config = dict(
    norm_place='pre',
    attn_scale=0.177,
    init_std_o=0.0147,
    init_std_down=0.0147,
    optimizer='muon_variant',
    learning_rate=0.0101,
    beta1=0.9,
    final_lr_fraction=0.1,
)
Each number is 128 + 32 x the weight over its row's rms, rounded and kept within 0 to 255. Layers, rows and columns count from 0. Numbers have three digits each. The size before them is the row's rms in percent of the matrix's.

# layer 6 attention query, 64x64, rms 0.137, rows 0-63, columns 0-63
085:175155127094150119070147088161096100160109175133103102118126073067153131089093138105122125120143172142084136135153157124170125095156125168119114128064105156173065141204104104138083087176102123
079:196092105113096133161181143081130077131154130143085150151092212112096130121146155117217113185102132093129109117164156134189130115087113126088166141121121139175141088180120153130157132154129121
077:128195099173116169149133109133112091113068134144171144100151122192171072101135196116127089134123124116138131198124164083107171184098108171098106133088156135134071084136139140142152146103107167
079:113095146178101069115131123177110144160130144152166130139095102100209153056154095134138163146115116113120111137057165153111161087110113178118162139100136136138065048106146161117111141135117076
081:149127108142122148092142137133154138127125151168120150082102109175149201137098093180151144129168122161137118137163075210130165103189103139120044103110143141197095122178151114111135152177100145
088:167175087087166134087153100137024122122190178180108157120162166151138156142145162106123130148128130096096133086161141130155095124109133113136154084111179134180116142160085094154104127182099151
079:099166083111129129119129081131173060105123165130112123100163132121117137149173146184133156115112131134067186127054130077075137108097083067079160138195128097125096083110101133128124135099103101
088:114103118115143117119113141064181086140123131143132129126120158081195159108141131091101149106105080103142138084109090156131172069089092105130147158136113117126170153124107115103241192155088101
089:115109148137146133138121171074155128090157149093171120176183083099109140194060097101093168097107051134094091082104131141170157131113143121082092114162173099125124134100107180139134158126171128
089:137146154104185123169149198102159148135116137093107151185099140142130132113163130134130115152118054121096112132111141148125090107186096147116137158160192022111120133119090083142111118128054150
074:130107081134113169096172141104108116114124049121179130181131160076078116096136124156134099126122117117149127147134118110190135145140151125092175088200098098145063134073203097131174143147114138
064:136105078128092114151099163131144199113176108084077098099116149162155142091126112153111134163077112130139126193096152100133209075105150119130134123111151195131166185164163130095116139096172108
079:194132123095169123210113163149137146154105113089122148129051119143124110123087128110121134081128120075136084188181138115124068136139105140140085147135191058148099149104159181123147121148108105
087:084139198139159121153156113123106086101111082181135127146125139200086163116144157130115125110102134116154123129161154098118150141186084140120120111090148118149084154072181152080160068173205124
078:114116131116146070122143129104135113095193124076109150124068105149170083133120220111149125178173080112101147128177129171116128127115123097189082131142165085115091119115077135162061115105127123
076:113192137105146088127183177113139096125193081166148159080081078145195190120181162140121131135094154120062118119128114121144155166157167162138125155125133140136110116087133130096125185133086157
079:129110131091135085141085142131143125049099127149098157085171150124090167128153136167174032139146156091104124146128178097118120113110234127068115097141096118162130109126115147129153102122093120
081:107122102172152126142126190137114116123149113108071144145153069195156095137097166138129113132186183124112157113101119148157122114115086173132086137079184069142182154097184155083092115141152167
081:176082149161135148136139117142119082139147123123142104141150178096185096173203077151104146122120117159194133123107115075107224152102164142114127147117112120152130079106108072136170153128115076
077:159112109142144140117112154082114098113112111091068161087074177179099117099077106090150143167073126149075148074142125162139104106152160180102134097145226110136114101093104145119168126129155147
078:104152103134110132161151160106121209107093101107083108106099108163093149102171104091116113187054196167133186140096164145099110144132081114091082149107172140134111130075164156140138134163103131
080:155095084153098073114169118114090116177105116167157169040107097118113174107130142150085104154097130146162117101173168175132099105137126123081096115081085119105106119110195096168168100156154130
091:098187069111155110118131107188122086120161178098086177100095101188130120098068181157188120145086126122149149141156118122151145103089155170115093138148158077103136132101101168081093117144106153
078:150180145127126156098090119151082091108147133171079158090126095206122110120108124138109059110203162137141148141118169119129145100097099126115121197178088175077119133149115135137124073091145176
081:114145158105059129111110148150130131057092124081105128117113125143128087136133131139163128077130172162140152125191180127131079108126093123100118126111109250087150128129192110122138164182134116
082:134102170117094133176149120109144146159144098104143113111152115127078110139116129135099102128198061120141128042094133153116135099106116205190140092134048160114108112092151164129104113193096130
094:140159105084155106131125160087137076119137124134097159106153103165143141078106159169197129206074130133136099120106140113102171079111180128067126037126137097136088164144114134103140148107081116
083:153177124094160106109097112089147134154183071197125116114138174118126188087123080142156103136166111107176194143093119129136201140103166152104108133116090132115128077105169155140146156115065107
071:134153122147191126071103139085164141050079111104129107119079143112123130151101135167172107117138148115158124105085157111100111082075144136106164136123122072101123121111094136113163170052043138
085:117153115087137115074149168134162142132135136132109146125083123115135166130157155106190150181201157111154108116143175035100135129188084142141137096143152100121113104124115191136191155153093075
080:133076204163097134179112133134122124115158136107142183150109134135154147153159084142073153085152109138101146134190209163128145139153084134161099178062129103077144130162094130122136189120102121
077:094117153079141084106142096153112115178118170146188142121095172135152144185123105089144117176131072156064105156103131134118139107130108104067098145130113139157109062198173157065126108112112159
123:155105134109177141080076078121146134113126156151085130139168122201074199172160130076176143134189152101141159099116131121182087137129130129155100121127114119140100161106121136086084164099086182
112:159184093140150117163123197105051175154082146122117179151109138111132126119147124145122156110150154139080116096134140154125071073127133128146134111175177059133087064117137164077175127144145160
109:115130080169116099135088152129078084128115192149107163101139158143156145124147127122099106086081140129106132164137136125082131086075107114116053146143111161162099127179157079073122125164201193
123:084109158137083162118117111125185100130078167051145136168106072164131065143174139130185123149119114088155138084137143171120104120146158156135112150112136190075115126163083148101093130071164136
116:146088123177094120209105150129136144145152058105117113170132101150101123113119148107104100180164132070165131127110116151100131108056184118128127125112109080104118180068123191076167157124146105
113:103128076160155098132190128127099162119153129103132170124153163130079089184110095132096176138100203118093138096154099197128120158130138069153050184137116143111127131102153098103081152127128099
119:187096149110118109139130130060120147076095113101062160108087207135101106112182124113134076114106167138153126118163142145175111117128106185165196152159121108115107132139126092153128064163094154
112:190165082125114116135202163118106120138123148154152201056129103106131167117135129080099131164143128173095079094136191092080134120125108143143157119175097132104078151149077137120122171166112161
107:194157203111119123098100136152197095130124138150157147124061144135115157138144120142093140138140147146112148114137142061137088116091118070083135189126127182126168104128113160122207183145097101
128:083136134120124118106114140108100196195054054138112131114119141121110169103125096111118123152027106132140152141083123149134138173160139135067127116098113156119119131120189130124166130090053136
120:138105133181105106159119144095113183084168132075120140115089186081137159061146108118151117107129131122123146128150175137131110039157089126123185117102144103161171082124144125094124186120072079
132:133124121136124158134134109151098097091133129124121138135157139090146125136215146103089104071161167086136131139192103082131106167099120092169161029187111177167112098096133103152150145091122084
109:121141080134129148134135090147168169083083146100153120148094155090119114131071179164125104180105119172191138163108142103152122137054180077072125127150075170117145123127132120101086118063151150
116:160071090093111103099161077105138057160160174158123118104119138152123115093125115137183137152121179123156152100141102093084205141123184131129105061081111080136092115123131125108168112100113076
113:139161189125155112174077109067157154143149126194121148070128120132126180149116109149093125101108117097166110109137051148067169085151176136145091144133142123083153143124097118156188096149175120
106:089083127163091132170066130126108081129124166108066119113205180124108146106146134175109204141109188100138072110152120112113094126126104083118175134173103158120166133164146143167129109109153092
112:128095182108124108163094099108178161126084103121103100172122094137138123173155129136172138130187184149120060138168195141104154122210121082095094116093125122147103121108110156148166105123187100
105:120124166095125097141110164085159124061117140111134180161189150104059168119146134096129094132136100070125162132137109129142084135096184143159176087151109067115141086065184171131135154126157138
119:049119135139137094144159165074117117152129071090167186128103140113093161091185117126127112102202182115137120149110115113130164136089169148146067157064128125102141168126169174110138104110167124
114:061135114083157094184176126166109116093178166096101112130074083121100107126148136137120097136111088083104082089115152060083161137105120145127108163189141112134161091127094183076155107143121118
107:095122117096138175112104115122176115132116128117103184127115146133076124089111085087162093190098126130122151112150166159131098149152147094065071078180196121210156184157110114133144122144114103
120:148139133145104158101104171124182119116133069097097067102163169150079114122113132160131149079106083150156141117098088146105169093090149206140053120172087134148107099066152149091104128119137153
115:136129140194148101102135120111121117138120135166126179203118180086136119146144106074103143172162109129114154085128092106144164146143122081163107154160116092134100064237189116125140144155130142
117:079157128147160157080121115093141029155128161110098155106129181087131146153067147132157167171115096141158155102115084205151092116106111137124166133159124066114129127128087127104145126176169100
106:116133085113100146136110154169195163116138103175103107108077146097105137107145089078139141063160121160179122085076168176101135120142133154204167106162115178124165119130178090114086100154118120
112:133084116156138144159111175114141100116134102156112084171163116038093125144142109090126140149095148139155137128120109128147140179177133141065083165111178156114146135089044084107183111069106126
115:176116169130181103122105178092141107150114104091137193133188120120113099149099119135158106087074138104144059097144131174157166163119201109125116097113095108121205174105129139147114152169103151
128:131089171097097170113076085122157118168147159114191089138145103112158137149121059148085144121115139205127133140102209130124127170157115141121093122073091135097182140169119098089147149162150100
116:149142159157079119168200131148106074099080139120163144121142081135087134145081143081113112156090128131096081106083119143150143133136104122098103106074201128117101180126188121114136124195188128
110:122137143121162185112085161154140157103137159121093139133156145171101118152117088150152113170132149099149161105114147125092056076105059081165116189154121089076158173130175098125178065136128108
124:093179155137118147138149124130177104167092166104175090124117116186190165069126114123123091137136146144185130180090138151132221165143126148104118206129095139107121115118156164081160113118102122
120:175174071079182112138101197140108107105138166093088122113096143084113147117168193109116138138101153132078145094181089069098097128096158163137076140132134107140095153145111137130110186129087101
# layer 6 attention key, 64x64, rms 0.138, rows 0-63, columns 0-63
079:159138092076142087119103137128055125136176151171137088125096151115122124082212126154142156153134133101126118120147143128138147169115136105099202085117126172153089136195089056161114158105095097
084:130094100153169090160188126169110111126141167117149135160077134107095174130109182107161104198190144122178142141155135207171128159139157118101129174134169084152089093134108159120130103140110074
082:119145110122099154087165080156189110121118117134152079159176115159146098083106180194137150181109137165116149153109142052096162147132105102089148130197105145178104137168061131154131121131111116
079:098150106144110085091147140115106169157170124170163111072128119176129132125143113148089194168184119167129120115091117081067188136090109175131130142128120071151153129180067158142076157140119092
084:157144062077110150084100146141142081179123173162129102135159133135179087077108104113149121127099114184112117115102077106154174123141190183145147077097096124159101159154120070119153176128095105
096:170164068101168084092158134130083052128180099120078185140138111100108171097118136147143156186163185119093137119188143117103076079135142106113148102154107161152120127138148102157131133074147130
084:078124139096177127122126137100110016142107157135135167102096169160195141152172192147143129115104062116153107101152166115113133113107112119063132162124105095127125108149151161104154104121173176
088:084088139205095105121107143110173128084099091166163110076132149145155169136098092101122131112157095187118174166096049156152122154145149104154107136138090083149076109156186122123128169120096139
096:092133138122151157166078167099145141095133111076122119104154112118079123116103101173127134153077039128139150133101093195070143124133164114136089101170086111154118169133193142134140158109103203
090:096160153123153090209158133131113143082135153144137142142158120128128084108151161086111131138128109177049122121140115162136104105139090116133129194169184055122135184115150158086088201113106130
086:078130139102135101149180078118172122180091091135110109116135091097076135120123106116111124184136127109099145099207083133139178098120168120120152125148154094102100113082156088067100085170173184
079:117125099177105114139091146140145131153066141116082145111156106163140157160124151088123091107170108166167131127093122077123208120079164138065147120190159145090218145113138143163119121093089121
082:108101165081094174130100107166114159073145155091132093212184080143132127124149117058165106162139166177117124137083126104148105131164136098091073125147157081138111201104101158112120120126126121
083:139148182053058146154145134143135117119171087151135125156191075162079123092186117112131122169056134151118103111132156127146167180106182134133102140133115133173167081145087110162149113134128092
078:098156160138171093129132155160129105032158153074146135136101064108149113147052229119174178085120140116087135115120138136109158127166108146142120099172163115109103132128147122119110131094161113
086:079219138120124119062142132186135127079162152203172121073152123148132149121092136139166100096153139163106137171129147130100179096142160142180140101137095089075117139142124112149103189127106127
078:177127167143113117150120115105125146117087185146132137151173135143060150120102187120160126162089151090105094138211128137134089126120176104115119112068089079108127132130119211150129063158101156
085:105209082128109178085108184147128143119183147137112053131133071129132087132126122092180142115095137114076160149115092100160093195098135164121109128164122140170135162079109117114085158098140138
086:117092132160121151104150088107156119125072143113197151141100146104150156145119113061143174144172058191121136037131113114107144153135151095142123183133084077136158092106128109169169142092113123
072:151127105165113156124123160143117141139115109069082144141102131171069105087133171097214093169095117143061123116102109198125091105121126164119146099142116097172098132130115170080075138094154180
089:125169111101164149139121122197080168135123117171105071195137124162106105130141070086108072105087162090118151155114124099114149075072074174113204112138136081148115106142122145130109148100113131
080:187111138192119103125133162172091130150129141186157084160190152127110142124129056173140112149109117102111104068141128125182181126167157124175152109120142115173146079155120136126138138189190098
098:105149102141159122139135167143168072128118185095097138110113138144120077091146132163227160182087185135112116192092174085149148143084135154132111080141154087166101167150109138138101105103133127
083:162130138102136090152105052157121085113112164109110087107111130144151139169090134152109083153088167173145101146162143085134112172137105153170158146160077169024158157140140150140124073112173120
088:130137153116099133124077067137127156151112162145043063150137128133149120090177151129138066119145120061108132132128172103117163155154053172087153149080108153125170105153141158107161108140107076
084:133093136040145125139158159103150162085117096129100127153127140071089168156092105118114157123171127085128073130073047166145156159083142183183130146133115130092174139110149140094152101110165117
087:119144068142121111111114129078107088099116131121093146074134112154128112045075193178190099183155126096116131123123157120156154077111183120122133130174142044103109110103115162137148093114122143
086:153069102148139134068138118108148128219210150151115134088099152129121171126117077100139139161127165105139118124080121095154202127099167122184168168127109068115106132156149156114110120132101095
080:065118131115160098129066155095179148125133195091097128169083151156183104125095150106192147118122129064092172084157150157123114129128123123155123159076157071112112128153132199100119122155147137
087:109116128171166090127179135176129137138158121148122129188147131192182141089115116148182135170121142116124113133090122134073188118155153125114111139136153072063097058092122145063158108077133095
085:096134202159106078163072138119114146151147128163222076123168109113175099121148095099144144122113149119148117127073139147085165119177096127140124158103087134173165161170123115119099192150108096
087:128127085047136126107121150146137093135141110179171121087133083111123174124133130112120125147094079136109083130153067083127163082167071121142101118138199075149118159181092123176111151159071125
126:160132100115165160081089098111173173165105100127095171088148086154134149140110135082122120147164117122115148101087104137207189125100139142125060149115153090123144180152061077101099089108102127
110:128163103097157157193110129111142134212105156194129123163112165111118122128124124117145142153097108123143131115114117170125080142068102097113139065161172064139055125126111107113173170137094193
104:144115160096125175158134171127090079161106103117150129110141116175187126176150114128076086116137157135107105125096075097067131084123102051129073092173159142150096144123167135156151103104188167
121:112138124137120140137096139124146170133119118037104101110098157152120078134167110079199127171154121115088098096098167156116149152160193233147121084105142136106121153126076144127121151113163158
124:126096136094156153180120137122116148124097139076120100195113136099087160136055094137126089135179106067158124157086117147194065123092151110137125138171093079067128135086140126114151136096117080
108:097115127086096102127190151088063140180148137097154126146103166092113116108052148105122151135138137091096129076088099199099110133084132109160110154154129189141130101104099135129057078100109145
117:180143107119132095116105113144122113109076094149107174090119143185126071125159092099150079147085162126087122148122158213103101106127117096132165189151145151042091093158149108147121141163090125
097:143143194115157097181135074154133123110118120098162111090151053116106137125115094067159133098149135138096109123215120190078124146094147094132076138197098115109098080142156147112120131118114159
112:172169184151146160123107127107156150136084114105122081078141130115094144103126114118166143059164165124088125112176154110113121111133028096103126169073101154158155148042149112126142116100115100
119:083114120070101146049112099137123168170109076165131142150118158160083171099132098126094118146085085198153118121134098052144121132133188131086129128151109162128136143096157102148107161138064162
132:123104207100108083167120127168120162154134103135145163127081154131145119108151126118093124142141114099129106185146120145145095088080036143162155103067148116148152086122122112189125182120059089
116:130146133120125134173118074144129107116066143155113116124156127086125129133094166118145089049067166132157147155174079153097137109143121106197138138078097157103154175124089104168193085106171088
118:128118117156106132147136079121134132097130080107104091141092168167129097129104120138116049147137159125147118188121142176170125146122130118057151114112077160185059144081165173134128044084130143
107:199114096140153129094144105110112056157192159174128115057123118129141147128085125156157141134155126112132127074152138113132179080090141149188112110071098144112095112144167171146150120173089073
108:167085158152112138128123186070120156116155133187089107150087107086062139152110072131128070082158162086141125103126177148114147094142163138135158093146139119103176111115170083104108116202157131
099:149117135140120155152110112135109122095158153074152123162107149129103100187168118188150100177091152165103152164140131134110141107075129109151093122121124200116242093120104109163167077087097132
119:143155173138098174169079114064132135125144152128150161164062110135107129108150129122128113137122111083103156106141218099109118170124143066114106161049149091116095087152076142178133124133150084
117:093121154092135147188117153131168131127085095135149175112146123140081146114092135112171116126049113127166092168104119209143100107097129169132094083112119031148131146102141176101171092143108132
114:095137118088121094145120179083150149158205064136159142155155110103110164109175081146143126119102185090156060088087111120165127201122187139139100133090105111116144178124135166139124129134114093
109:083199127143149082149136127152108127117141117128083145117141097109124104094146150129160133161125142035106150094134146119074112097111127080146120115163103072118141105044155201067165109083133113
114:123133133079154170070095131127085088111131137100109191147070151182113134137123099149138111091083125126103179088151125169168089131109164110132085054110157114181100213137112139164123137116123157
120:149154102160092160138119175116210110113096102141068110162124131183090090123052105162105179174141129167176115127093084105131138120137141197144113104177117108135178115103121169100098123118158142
109:161160187123132120146168108149171116162045093143173129160125131064147165143192112119124160114102069107125120053086072120156107118193119081167127104139096139126106114125122127110136113145081149
119:189189092130117164088143175144081086123145141131104073111094138093159134113135108162152135181126073169131165108102092196147096122116141152105116092106154073167140070137090082122125089171115121
099:119123142154152094163080135134135200113158115141084147149107138149141092152149087126121171103122132154106162141089111142160126113080091186250124177166098128070139160142124152109131120186143143
099:122144126148122209121094182153110139107129149138173143187116112076119138163098094080089184111137119122119125101178110154160139126121215150107180128154197128159159169080145103157117104089109134
111:117109128132115144134110184096141123103090120082138157131161170110089132116142139126082099113091115142118080090163155235144141100126215073129050120115108081127149152116167152131144161137120084
109:140142182136067152121102111111116129123142124098177081105187117146134134114141110104079150043178113216118156143110193090127121155176110127152118132089176147127148163144109177079104147150118107
121:139137142137081111123143148151057128113067121144149119112163089117077132126134143171141113144123114131067031052113124098177113176110130117116101113163140117097092141164143112113102131150212173
112:165111118114123117091140157149111189157081140104131134145104149196124105102161062124150103177136168116127160078119135138122086051102085072100173157104167097103165150126074153073141088123131133
114:095196175106116157098118129137145175134138170088156103104102072147171143065152080194099107117161102156174126145089122112105156132122142147102128128138070176121123167110162155090171172151127068
110:148142099128172077190132140090132096165144130148092123145118073145124164086067148106204128139115134107071117097184071170142140104132116114123133061142140127133146158123141109148105162063061107
# layer 6 attention value, 64x64, rms 0.15, rows 0-42, columns 0-63
104:181093154152121101167096103176144151139098191081099139109160117163104121111133134169141114162133081197129083156115119128117134079105129151115143121122143165095071061131132130052130160061171151
109:150097108164152076145124129134153087122142112128133141102213132113102066132108182145145071132150138079145166136127127090154136114078156218139114113158086129144181089122092169125183128131110070
108:185165198127124186135075081153112148158101115116057167150121143111119152121052135086144125154128146147112177110112170117116161073190131104153166138114143119105116124144090142179125121061153120
088:130112132137170063131138099132126098128175092121044081137173121101130111089058148137119115170163131128088165122094179133100142198082124151134136121128111112081110137142140142122087069187157179
100:206161132106110161145136175142187118115117139081066127067218159130118154104103157118107142104145119132126119149115136111081164132136137132155163123132188161139149098125059172106163160142181096
107:067098138138084170135127147110145136115117086120123119144153198155114085112177072166119142160167107196153138144111126138113133123074123080098127145119113080129098148133156064073121169075186081
121:146083178175040126118076157053138150152059114083121100082145165155090102100117081113142148115117083160127134126149148171122137130151150142097155115112133153114094104065098152163095130160098131
121:127133108126125102112123158104099147098114070119078179076103096173095143090100111186111147150154123176115173125103176112160115111121145146093125086110112160097156138054199168108187180141159112
115:085131132075112117142102159091092135094142176120134149087096092205168107115106193093108110098148154144088183153145078096119116183141141149146089088108133133134118138095106112059164130109200142
097:137131160137120092092159131169127168157133130136072167104081059136151156154077082068142087189125110168122118152128142144162094123103094126088134129135173068180105084157122179154159137182117118
089:107155162135155100144166087147098138166171093103158115088096146179148176108095140127101073163146117103131140057191124158155135143117125190108159077106100200155148166103099142176160153159134141
128:168113149065184091087126141153130151165127131095127115114142097091173150142038082139145090148153117126157053120143124121188119120159114156111120089123063094125165169143145071174135096146104129
115:183162158116108169106120142166109146141168153124111146159149072132171133130070105117144146142126105084100099125143139155127086135220134082113125087092133147105123127125047199129147094120070181
111:069105140127139088136133167094133079119151089179095129126229174106122136127145121225141117115100163119167120103136114107101142120087146156079172136160135152085115124114127133096148192177146135
110:178197090153075117098158121217091154093158128140129147133180111159153100074095128125156143135117160102152120080168110116121127178130115151126161085115046153115111181087115165121139104153114136
103:139129115072123105097202150114154121137099101147206150123107095111122072130165172124167112114119193104066123106110093129101105145168132044117120124153133098178154141086159089080091129138155123
098:174130067145157118086140168111125143137135068162125172132168113117151123110158176128146095125097145097184169133050146093134125102174104132091117154117163108179133094069105130144136113180050099
103:126136140098148142123132121095152128102175093140122169122128104131207182129159149138160151132097089115141146070127143097067087146140130160106039148110119142099123113063179129099192163104191149
128:088142152135085115136128160090127105118186103143105151102071100200148170135099126063144156146086164143119171136095122124147084169138134098130067130123078164202056143158167110143119098119126124
141:181111128122155155154140131084139098116146086077120085152093113100160147083088129118152099164170139136164174136130114061150156112147145203100115093127111189164153167086187168145143128076147084
155:116196110133156132137133128107149090169113135118113116104091134098124207149163144181133047156105113123121120129138127072067148136156064108096104112172135107179117063149092121123189154142125080
107:091098119108020142111124124098147141152133124092105168147115114129101169074125121163132123139146107181151149124138143156119123108096130185125103111152096202092080057140139146087133195175146160
099:091123152138108162124107143146023161120147168080161146101136098133150137116145128097157145105185113106121111154148178114124072162163138119141160163121124181052098156073095166124105110097184101
104:171097162114180111080148102079086169155093184138125119128137161002131138160079147102165094116089096143091075126124142128126163146105139119154087099129119092143148087146135114131116147110091154
113:136128127127165140092109177098059165116140139081102169083128144199112160139097140138106121170186170161094074196159137088124076155172096109116108117113077078132098126119180149126113141139136154
108:083118128168147115124148152090104108188139094117174120114104100113147077105151094123096126154147101084163122125146184093114140160131105175116070142158116132081148172080175115123029131187101158
119:139083147108196141119081127156112124143123151089237122102129171085168122151155075191105146146183102105142159082155185115073122145137136112108143123100144127094175133103113111102098159125110149
113:089169076098126130132119140125128150140123088115129129088169102145132127109207117054167104165111125141185155150107151158132118132046147177091126132167068167121048106101101149098115112107118096
121:162149110079092132183140123122090079151159147113145112155051167134135125084159120093158117110152095103107207136148098081120190116085142103151086086102097161183130170142153076161114120152126139
111:130099081109097156173166142164156151091163123177102068101102128179130121069146145133110107107109130151159102175205061136088113153157163116161139129091140141145079168108112164110081120131189120
106:160148172147088191121125088142082140170156140156103116153093120189121109133131107148115102094074119154115145160108092157131174055076114110136137098130160168109045058136140123192130136149140121
091:131102087120136199089150119128079120119130200100128116159175142153149177129121090169100124092159153127116072092144109143147154121147163045102136194167117122112110153136114096071120110196116097
089:164047126188137103103204118161150141079106130117109166151182141105122095069170174088125126153054070146141135138100115134120138100122117086131143105112136123161133146122123094091092145181118077
091:069118153143147082137121135039154135137131086176088143098066122120155123158164139072140136154082118189184167091178123118139135176133144175086102101113145154148106077138161125163092113136108124
083:179141116175104135158112103158154135139148104142057163146107171184133157132114124116086128159136112157085116076189112116098148118137149094103069204097109100158119152226132149119097134093143133
081:139103190147133148149117136124082161104140048147093132144145129116185092149176093114147154133114151058122093122080084109142159133170136130095158109097125090165095142120156101095085187073183163
080:126129161099057130099082174151144101115156119069172125136185088144144142130136132126138142119183104163185106122129127087130051182118089151177151109074097082169117139160080133131154153081120133
098:109087146145089232112074128173089103100084119132168095196078141147139155167186124165176138149124127153148130175090118117100161086166133124082131128152147146116099082114100143151160134147117115
096:162085169087105083127113128185109099136146126093157064143183137126102129165099117161156103131106152126084131143129062157131185113120085112154101103122143145162061114143096193110191143073100139
081:136071093144114118098135176143177159145125120118099083194122196181111184136115125195175147097135133105136136109093123122067159166160161118125055115113157061135121139126112105123127158086126162
089:163104069152141152092154132115084125126123139113106131095112087145098135092158064114104089122143153137177100152168161141143142155193100132134208067142149104142132134137093153167080150070153056
085:140160091137052107136125194107107095088104104080171144123132185114108143071118157137154168114120133132150168135106099162103112073117129089118135107104067164163111068159142067115183172141133151
073:148131077145152120167192110140173155111065157187115085065107113144112121120171104111175133113113062153060117097083124116136144197117122135153142111143126151145119113152176126066166110083114134
# layer 6 attention output (transposed), 64x64, rms 0.141, rows 0-42, columns 0-63
104:145117101160162144104082117153098143198170120206145111153152145067135128078144118156116182145150157137156100126158126086125166112167208155149136117064184109131158120125109123179131102110092092
113:123134107201160146151108140159105133092118179091161097149099095105151111116126159113122175114173133166111063177194173158099073083158079104100109145090151123145055159136141125138084147154123124
117:105126146112117100160192071153136138151128059140158119123143124138092139061129160182117097132146135137118078185134121141171147176142196114166156124082134099198116130112119133120129037093120134
086:108124107148094171129115089176106135119090180143159150149112156096189130107130121133096093146063117173131144209125116140144128060159108087052161133183116125134138128155075110124173094078141108
101:097125146148108106092128089148112127134168093102190118156105070061179154148090149100125132098166110129092121141171108132134145142182148165183152141035101146091092106145152145153090198132115114
108:158124075108137127065159124127099066171220138184110123112109148141156123109141103107214140173180157077149162102136111129129101130149107155170157135124150143124145101149054151105111119108120092
124:144130125049141087079158106133118088084159102169216140115112112112107169122131207158141107143144133117083093137165136087137158153150190090130090100149145104130127153149108089154132183098089155
123:129067091127112117109149096124079078129122135166143119162124171069151116133165152096126147125126145139076122121152125125144110177170120117120158112135140147194092114209065030167142155154127090
110:169097096165103096134170103118104148171133107145156141141124173038125110107161054131073131111129109135193097121099123162112136115127116137129129161134057192116087089151170080167152141138097096
115:125090143104104179189090124138161145158117093125126130199136144101055104136133163128154132088139124115155122146144134081107096221126145102153135051165111156118153143084075156138156113095177107
095:144061147138110135178119149130143094074091169093139119157182148097143109180110110124104084139133090190093114166075163126155184138150151157070093142159149170159116112152100048135120106131118149
126:088118164147100157158116107145145076115109112093102120144168135161153082137119171168084138130100091127073131147119147031081140144132120103075120151172167169120169116134144152109141053066170135
119:094122143146092171140129115121149123150084081100158114129161166127106117157108140139076111079112104151184108171125076160147188192099229124094100120175121111151127158082154143113144168080149133
114:126120102144141138116088134118100135113147204064099119138102111102160087117089147111166141139113190128063190181171144203152101112134121140106136129108135134095143183168081092170093163091099144
105:092114128148121135143143166107131117102120096066127143169108153110189113162137138120077170112096029156126133134138137204129130142161147130057082148135208095167126088109119108123169151101139156
118:173182137114104144100129074156100183103139075087070130117081135170145124143144091125120152131113176174145177102109142176137123130115074187140175144165104209096096079116171119130121128119135149
095:124175122116115168170163137126127104133079114087152158159146057114107072160123180088093098110117142131098147171163115138148106166124091126155075111095164184130135152106129113127072146129211192
101:121058084145131131150159144133091142161116106133108113124155125105129095185080138099109158163119099173118159137089046183200126128081115093089175124148155152160135158149178096160094161157108165
130:158108181091130107158165130144093127131076094145099144146184195095081153145160095103108085123142108081164107082157134178129103102142121118131178175206105167097148105166131111119179145137139176
138:129108144139166109172173112127069105168125125175188106153165115128144093177135121150034119161143107141079130145122126092110126114167031116122152177093164071138090130142127083131119114143131150
153:120074164161109129127089138130135158110138119146146072144158102126098115173090109115109147077176167117149165144131145149151101145134123155216116143039104178080181179129122124142077099137181109
113:128055154083195142101096134115124119136177133179147122166131175082121109130145124077172119102110101117116152138153124127199108138133165095127129128105178080120147169101090089156142184126042116
093:106099117143120111065168068108166077146158100191137149103130156056102139135111124188138162154135074172150117086149095151133218126140143139117115124182115103137123058136114113110158132145096122
101:068117139124065143132107136116129160132146085127128135075148111209100132094084148198135101075113161164136118191135137087100120126089148086127107166178147194104140155086159136175136098146144105
111:148084144182087143112114104116121057147174104146156128119120164075095109135156127096051143145139139138185151089147127123119152152139150027150167114147096139138142085149089099138176108142191116
118:174157134117162159126113119114117065124167176152078119113176141139144177161090125144102130118086120134108151158146080110111116101103081057055066084190101155168145158155132083167123117147140129
117:148114076199118184055120121133150110097134166176087131092146126172148091109082150199113145125116100184137170184073075121168165141087176150097135115110155152141110140152123111139108131130124130
110:154128135123170155126116182110134126110156160100140142177078138103065111149126146092159151108126098110098119081204052173172114102144122091187097118198159056151106108149131127150128149108108134
118:136106185108127126116121142117124160126084108205134130129192141185148145132155072139080073142138116129097072102085163133087112079178097114116080172122113148105159097164152088055120145144104119
097:127163150161134123142147159084138131142175092111152120149106144054143141086110069101099149171176096113124147089065119148111130071167100168172179140169092125105137097110139130114160193155066098
110:159122166055132101125081145096163149192094084141153119145132126108100156092143106148129115081174152092135093109139146087148112144122122160164097172073128134182211144109100164067124143158082117
093:102145119123116114129116114134160075117173133162086137123147134132193103153158101134133143126119181114151124089068088129102207131035143148167143141073159148109161099142138155121176156046151106
082:098155132146098100125097155062161154130139164123122145106054179104148158109131113109175153094144115044161108116156132114114109156096145139138120183089096092095144088143137210116194119115141082
090:120150137089123182135120152116090139193148084141111173103139109209105104121165107135154090095154145116160103074176177135067091097102192134138079092098104128120205123107142131102118132132159121
084:156131059112131168066143108087109080174120134109087134091115195121112135125145103098219165185145145082175184124127150132152125125110128132108120122102122155166066100097118110156102100097093105
085:148137129133132167095092114149187128188115212186114116124108104199096148123148125153162103079182156099183167148141086137119092147141123128123096115147091156154069124114089164090128093174117151
084:124156101199110184110161162156138184111131147129099112127162114124148099161142105169113180076138126185150173205049135095166153086181116150095172143120148122138131103109096127128117123153119083
105:161117169085134101118148164137150154118111095156157107082086160133070135138121093121154093127100075103110099106101070124187113164122140119132114090167130050159112136091136133127138193124037169
098:159188144094136106115155136154156185081099089108152104127050140181107181127104120118128163138129101136077113179120136093126152173109043123144119117102148088098080071128147124081092161113136126
085:170147160114076119082126137155168169160071102187173106091149156128113131167137103132125126164122175135103134123078152062112149126155106151125138198119088232108085100123160144136135150116113141
088:117149135163132143142175151166159200175098085133160111205097100090121069119111113114104130088074091103178125171139111162131069093112144113131153157161154094155131097107114130132159059128177125
089:110113132100099091091069160102158171108162109110135095082119141149193166107131134101192142122112173179136146165096113161096175122126134121120171103190157110112143098113091147129172132076044115
074:119128157105118131063139108138111091132135154102157152159104099168147084113139200090105137123119188138089144156195117151158079146140097150111149207098139087197155177155135114156106181098109136